{"n_head": 2, "norm_eps": 1e-05, "positions": "learned+rope", "rope_base": 500000.0, "bias": "all", "parallel_block": false, "init_std_qkv": 0.0477, "lr_head": 0.00869, "seq_len": 1024, "train_tokens": 137000000, "steps": 4181, "dataset": "wikipedia_en"}
Each number is 500 + 40 x the weight over its row's rms, rounded and kept within 0 to 999. Layers, rows and columns count from 0. Numbers have three digits each. The size before them is the row's rms in percent of the matrix's.

# layer 4 MLP down (transposed), 512x128, rms 0.0683, rows 157-182, columns 0-127
089:486480493563499420496529603471513501493471520528509490532430473558471459520461563487529484508456405480511513529497554442412496430545443447463464461546510570537550449523501476467472508438462454528551478471546508568527505488576499521554508439491473496424474429529499489500495475519434465485515501425483508484490495590500450540418488486482500529555490523492451497496458513478457443574517
114:521517504469450516506465497515541537441526494448476546461483507429517454563486472498480546530446444466501425525485506481482436462493495609504455505438505431477460519490491508581510464577497562505479498524473492485546509531492468550465495580477434558496530503576511405538467448539509558516492497549467561469553485446510516511593495438503552457517534499442508458496412489554504429514502
091:538454518499507444484493502467517506554516567585546430474496509487492455487501491478509499607589496576515488414546494506467518496577468468408520433447526472510522506589494435567479454464606473516526529500485529557579459514502472444571462505506507457544507494549567577491481465462510466539513494482450505575545492503474469530522481486480471505461512476556493465470519513491517543476470
130:439520538443477497498462473477519491546529486464518489487530536463465534560559562497486529458475463428476513495509471506457506427533498513469552530551514517534577436569500533511499558489436418562486557485465490482499477454549448471474451439545520510580507454504484491517525523564517519392570483481508537507517535487514550616573498542528510505455519521531451519443517470608525479490469
109:440496570575477521474384496477514420423557526476447462471531521535466459482481512513533475455503538480469521555509546417483555523497472559556474458474520560458511494456406492543524526479483514420454496451475523540485526462534464584502518504602475478548494557454503473526470541521482546528558493547433453535544493547533528463584493505464470498485513521479430500506533503465509497469507
105:574474461407544592497536441511532457519472396532497467533479525530486423480501482455540437536508482535482475531524472519554536450460489501467568486463493525550514522514538499546480544460504483476508552470503502492506552485470565514425499455505506535490559513472504454545492580382495566517538522556489570588446435500532478523462552442433536475528489482481505542505489518512525531509448
106:488520500448476490527425493493457528444481519528520510509555529557460587502505446488497505483549561515506540490412561492474473446506533473516458513490550474508477515571496508464537535534541476535513542515527488458487418622455520513429549457466525558528548511495568487482541501468585503433470521542533480431497492523483551510503441436452595482482552552570471447459442468537493514510496
106:441500526448534496507460468469492444450475536538449505482474559552480474494509432475580570478474452488533440504547582476534499496523511457476454470507501485521476476471477495469458557481492493506469489568482443514450511560479584449525538495434519514449502518527499472555430550482557477427514459433480392506526500533509576584486475561495453542474477501444530481442543577558504522515452
104:503546561456550523510447465419462572477519491560459596490488508494529512505533546488551433547501486439500471518544537516512536487500489491453495486593511507552494511529501442456505498498546434454437484455580498549555493535474490461535510540481483505489520502484464447459524440464432470600447527473488520525557513529518520551460478429406507520477485445432466501432485435471462469441487
109:549514464560513463516480486560460510574489455526503506440514459525489480562503517523524472588494548529446521500483502499446513473523474473538480488494583542514586513564501597568442530508477473439515484493465563503545481558515495431552476507534488424492471431491555555503475514552413580391503465451503487460528492493549494497495473529505430475496530552585482433501518482519514490492538
106:447553561537529478532500495476515585495504476476486528486455522437488497500538450538529452541445530525402498556527461438537478555522528525525492464528547531530531454522472472494531522521508481486531448537537568491488556546462485615518560581507494572572528418471514540487495501500490554592480559490511505473553532487525590472478507541482421442420559503491516488488479480521537510506542
099:543488462493509476549547518480470491447487452475531498529454477494419505511546459506506454509413521493548519554558467540475554596541509523463492437466402487499533481524500447540441439506555559471561476521529478516437505582512467531486500521542540494533445574485497498440466437555511501468460520523507482500512386522563516522489492539522556509504500475466520444436528549505498583579527
122:505483518487539440499542546495517492532540551481456482517539548540485574509505481495478468473558490534461429561520497449442481501512484503495540459492525478443461606460464498513421476540456552488493532474508499564456473554488467527495473500474517510516477531437457471545541523446420498468546539563423552491429458502528483508480473523529436481569509389479538542528598526482461462468591
093:492529445460498548543520515563455476548548515582474443544559522449476525519482456511508524540498474461557543482468456503505455458494489509399534508561513460507426487461497530505483522449529446519498437423465490441507498564538490449485536464474453416494451507523539500517446476550478417509462463462514490512532576589544523459447469510472476485511574427498528538458455414488487498464541
102:487494476541390532465534523468528527538524544482510437431482489446511555537562427558515503535503512453499497488495623503471539548550531495488464500499473463517503525569526543490574478463506520473451468574558555508505543577411429520472474433519490460468492531527558540474456500530555497504483468511481577538475452439493459506464538459492487528522501439491503462482444537538495469418532
113:484529492479521453482515573479458451507437550420497525529524642561484439505542565512490479541503497554450415436435468513424567472532476411480460478504465528460500488503493514588481487425468533473518494502446490540483464502563445511567514500498481481466501533481430464532473512561548505464497459482431453497500523479531514540553469486519460478461436495472497522458567532525508532489524
096:439473531451530473482495512506565489481534407492515535506460493498437602480552465476417588487498543479496531468486528545488511453493475552605507471540530528591451493517462493431527472490605480527473472446519480540464445484524484524538545543520499513461480520499479464499495518509476433519500494588490503494518521533432498471446491465570504460520478527540474395595508500506486487449544
095:450571530503543525516488499523518457491455454512430423508513504411507524512522562530451537496445505494472499453481535497506596578529513474394548482501462498557504525499480454446505491490570512518533538458551531464580522516490442489517530515496501537561478503495452578471548499496552443512563569511460552538520534524552436503551511535487566574438448552448493456529557500539517512499531
105:494492532519523535426470479533508499432454574515526566468518461541435445491554393529537446551481501537500460439521460601490502503432462509505532553587507524452520513525492494541450471505406500472520475467579494467522494512514494514520492485512450489454568497484517453478485474454423449533560524421429524462556476474505520490502569534503448470553514477466480499556547442478446522480491
091:482501538575596486456527486480490557476519432451557506568513556518467481506494527462547480517502498455491511451507551529549497535554504593509518475503482503447587519453594505413492470530458510433461495552436479563519479547501538425487442465495529454479424569519501484531499467462537480480487452553456528510508465499508493536472449490457504478473411434484444469520465517450581489491518
106:535458469487407457536479506514448482484537482447507495507468497473452445467520543531540572519504486502507580470491492567514510589544477513493533446444494518429496495421475444493427528498505519654517509469511540524494508482481505558503476549484578554489457535509454477563519500546605486519521488493445468429520422522497535539545457467443553520449492487520476467537523541472542486502505
098:444411521442471526494476435483502546489480526442524530542546481515477486421465539456509520439454477514523548458481494569450488522463489571531489482575620480461486409419469520451578459517482511531550600538474519446495552499462468508506453500547442462508492488550487494487497515487436530510468524481524590458534496539481450461535508485515458511558544529456467474453478471467526472492477
105:521474451479446404490427517561486497492501542487471538460597449483553411574536471421465580477458475418484514456477547549455519478473526515509546523565503445495459524475405499484469523561449437545504498467571461521570524526499515525474476452466538470590500450476563471491489535456483498511498438545524485447508471534500534499498505512573480517454490508499489473510480468535520535539537
091:462538484552567517560504558491478485496524526437468509492578518488474456555531494520436508508490425466460548582524491426545532533461486529460562488498597582496530492517592484468508513539472498550506589573520513563483500455512424464541543496482515475481519558504495475451489445503515457560494441542477485496598567500529563510442522512517481502432498506448497454479509529459483547464494
087:473462512524560512466404509504534501468504530551435522575471578492577513512542527503459494517437494516474524438458503454421466429607502448494423516489517487518522509488487476526467537547536438529484496488548581526571506520416479490419580465548465515537548500569478530459514518522497493556538522480521498481535520511500474498481560549498507546542458479501479492487529584503553493566443
100:508543554538512468479524503565478451531657537481486448526572501533507459504451505504540495508453510484474482497570503551539503521495463483483493476476554450436496607539523433602572468496491541519538528483438441542573465524501491535531458542535483425544509535495452502551531497464529439457500487485463495505464476501503513490497490479535598478515453496452582475490543486502478491569500
# layer 4 MLP up, 512x128, rms 0.0684, rows 158-182, columns 0-127
100:584583540491513468481477509526486446518469462533455561558464497462517454502423458492456490467441518538495508544490496458466408495519552461399531533458506484574509450483547502464485516460506474472489521493544505507544540454392495504480558494484498477532543549517474514440462540467519459452510523517491505544473547450475553453535582590513527505497545546510442423559451492458438473508458
096:478546495489485551463465526507464535517443490554524514553499541556545588526515518488523437528483568539463541503544524517480475523494427455481483506463509502477536413487406475467455615521565457531492463488449473530513548440491568526491481485450449537464502501585454551522502446514524518525498446468501444473491481558540514506543501459501446537448440548460472491571578439516566512476521
101:454476488515563523480503465502590484454532513458441600535496541483554410531538458520467503527509433545472558499563491537458477480515460507521501531475485484402533486511531515519480510537572474515492472511513483484481501510438434459416523484440583481507484437562518558523474476470494442524500559497524489454491484453403453454450440548578517488554463499490426510532519547460486521515542
105:519515455472490535509521537434499462510537459527573516515487460536495525543520551507504564493443540533489543458510489495493462482577544543459547579559534463570425493601587501529522569496469498528579535519523470527503584493506512438443440441518463403462491466497482547521551453474479448555497485442506491498482562487468490490557485528403461516518477467471458507470450469511485456520497
106:462567542516472535456514491524564496470528561536499436556482518502388467440432487523477453518461534517599542525612494474493529499577494534510534463512559535493420457514475512458466579570492478448531540561532524489481512477485476478484496519445510497454497500460499574466490420578545551498494437497542451546489424518501475506510522523513474562484463519470457502499568493504492488455525
102:397548507448478509513533470511558422526479545513522546485509542512443501516502425447547435460498478559459483525563491573487501582528459510548468463486547476436590549474450483527552519529506488536557475498496486534501481469538435461522463476534504479524461544460401546480513487426571457506553516464478504519598440521507507509547525506428463472476453528435493526510516547530481468486516
113:491510465515461490443519465478537497562522533488513481498494471521576543459461524502453517445569523543551478513532502478474489584445460505550567532464548548479533595463517474480535552477447504545464525526491409464500528457460408548532504451554520447517493497509528537497466561554570527530467430529517474508513568544446483534447470543592540451511494509414490542430473470472477467502482
103:456521476498527531519511531431470445507515544500453494465554531460444507570500465484481494513476559495509529531501520526566489552526483528522505498453438487522543537571459485513489493605535402500538506461481513586515472547493571502567496498535499421577492560491532497504526525514496525554435484518494444454523483526454508463437432532445507501523439460405470586557465453571500451498531
114:494515575482470462518553568468525497483458554485483474552492507506583500529575533562443451494527493478569490496447436544584515483445440451525417512496445492529465519484475475530533485504476553545518513520526456519505461482507443521455504524449506574472472522549462507463533490469521510470466525516513481562556525460493474489519499494538465594508500525401561528604460530468505511586414
106:509470518500510503429532514454458496478470458568534497467588459514518526554490529494434456460493410531577522536491516529576541491510480531478467505529607496532431508457564469419511491495480480522491525527484462582517514506448426513488458444467540465445522507487527527428516570516405494447458463537540506548502464498462508517502494497517509502553428487586570538551479502523463566477503
097:495536480533502548528538404555466502502531478493501528518531492518497512561544528479540475413517426539500542462532441458566491492481508516531530482489567504559484436486508508477563509473494510421557480512599428530484489505530499549540549551448500489508494504517432488510512461530507379471468460491424554466493545516508497520448545497492438483416473532485386486540455550449472464526514
117:445534443534434484496497447518504501479464497499507398549431423540440511513478457520458558519397434507536472481471548548489517455528451481579466471459519501544491491512496496468506531449513470500456559496519442452442564462493528515476503466499503430572477468534508513511462485551576485523528474548547516515549470498514458473477545531569519568539480513481513444525530466484537597600491
093:481483454488536489500484432490480488545495457468454413404539457502543493492480496508468495533588455549499419516458518504548535484505391505535451486461483456503509513478551430493475574508524473509485429517511473542550462575510459557543455519489570431509517541491508434548524488449482508554539452534546461460455454521523583496495492462541573522497487480578462498515426446469519530486488
089:486528465514628524487495479536495485517440520446458557519531450566497476490497510524498538497509580524525470556481537515507443500522476521500512532505513562424475494505415454494528458452445416525559576406504484530536488512558590502510494534570515527542510439404525540531521521464454477493518436470541484435518542472492500461548428492499455548528523493526476476484536544500547443539473
120:518486525588562480565483513492499575480459432552474494466478516506493545522555541482466485509513466459499414481522547527432395461576433475572563519466452509478511547512474539490476545518520493514501477512426448517525495483430456471482488477488517470530438511478458476510523568456483526460510472483508532471490558479567490472522490495492515475520617456551550491561469458526603461434517
095:584526441572497516405529558548509520498424527537487468504457454488513470526480588504528449505469483459571486549504575545534502516505499474449447474451560511441512443528547557489552489520508509476536467565489510548500502478534531503472499495513482535515459557515537561510523515510487561459482571522528525534503423502609495521492490481529454483489578486487581515496457473488471621546499
097:537533422532506493438502540499514498553542447475534523515446537550520462575531476523547474492431457566457476590533474470483485552463486486408434505498427495462500445517550501512464460500502429471545553547573447575504503492517456512463516446482519533473549465474498426470473497508439476525441423526578491437474523540527481502536521401504492508491512485492547473541522469554521476561493
097:547537528418465439554538503505504482512499439486428486472538497461525556578513539531480489495494523437490442560526455543512539538494515506521506470407597526506460541480494475480535525486518580505443569504406431564559537519457492543533441527438497537479503549443426539449524515481471499484432467508553535537460538460493425501520564533541506496508517503475471524484493531500477449501428
095:490490502423554509511540567552478465534509525560533480469528463529547549480453436475465499413507506504467431531492445452508476460522538493558507533487481516475496502583487496442487533506536492508517541431478499495495476531491518562453454504522564436392552427604449535434476464468506532529515496478602467500602492543532521481511546458480516454518474490471497508517468502565452567491483
106:467503528581523512457523453537506494485466478522482525565519521553460480499534547485449512473507481553499521544490518482491444460476497447488515461523509470531549491504445540441457506458541474430473530519441543529484444485467564469467478491400558542436528540494483561472527444533440524490557531486495513563604573490427510452508494508513521546525516539477416590548437509510520442496602
090:473557493514559559524458499488493563519471472507538476516449517442533523459535477550548496620472453427500510557525627443460459542498457552556520489498486518555478539534468578559433564479536482423506455447493494497509477482463532486501533536466521513530543463520482491522503522475508473543506467424531550516469501545524494479496526585466531562506472481458575541450498583497458535523502
100:496485502559477496461576508544563435500431485533524420521468577505487483524499513464504503513516502507507503514495450447447516573481458522449545521535536475508468539491471498478518469495497496486438544487509422483591403508560524545483515469538531445540452529546450439610508489473548519517513537456504526534458474534555577460545519452450444480567474551528519430570571506471472470490514
091:568552556468423510494505491527498482556477525548613523505483462534510567550496447494511489486418563521464498482482526520493487449520487544526458478529496494531490601455478471513522479512523533467489445457438436476501477572560484472508497417483486546494470496540457471498567479462507547424481510524504511483372513545516454460508509434516442495593507497509515466532444466518532491547579
089:545393479490528455534544496519472436528501482462472454469554389463448468454441505453509537524499502550478470489497549509583442517460500464473575470469468522518513575535494458480524508468482528453564569469470518526475468537509539493458489579441556521410461531455534528483531515505511479454486476532537576471559491485503571555523469479481508464445568532491530518502463411511484522499553
103:502417472516479511504476513473533553507493462533539523507455474519494491509608570463572542455424510591533511503428488507464501457525543439525517493523481525503534454551504546508407532562531472482481514525541509503490517512476570474534493457419510496472466410471575459541576477412470571495495497524557502508431470484479444526495543497476429540507575500515462485504457538528485438462486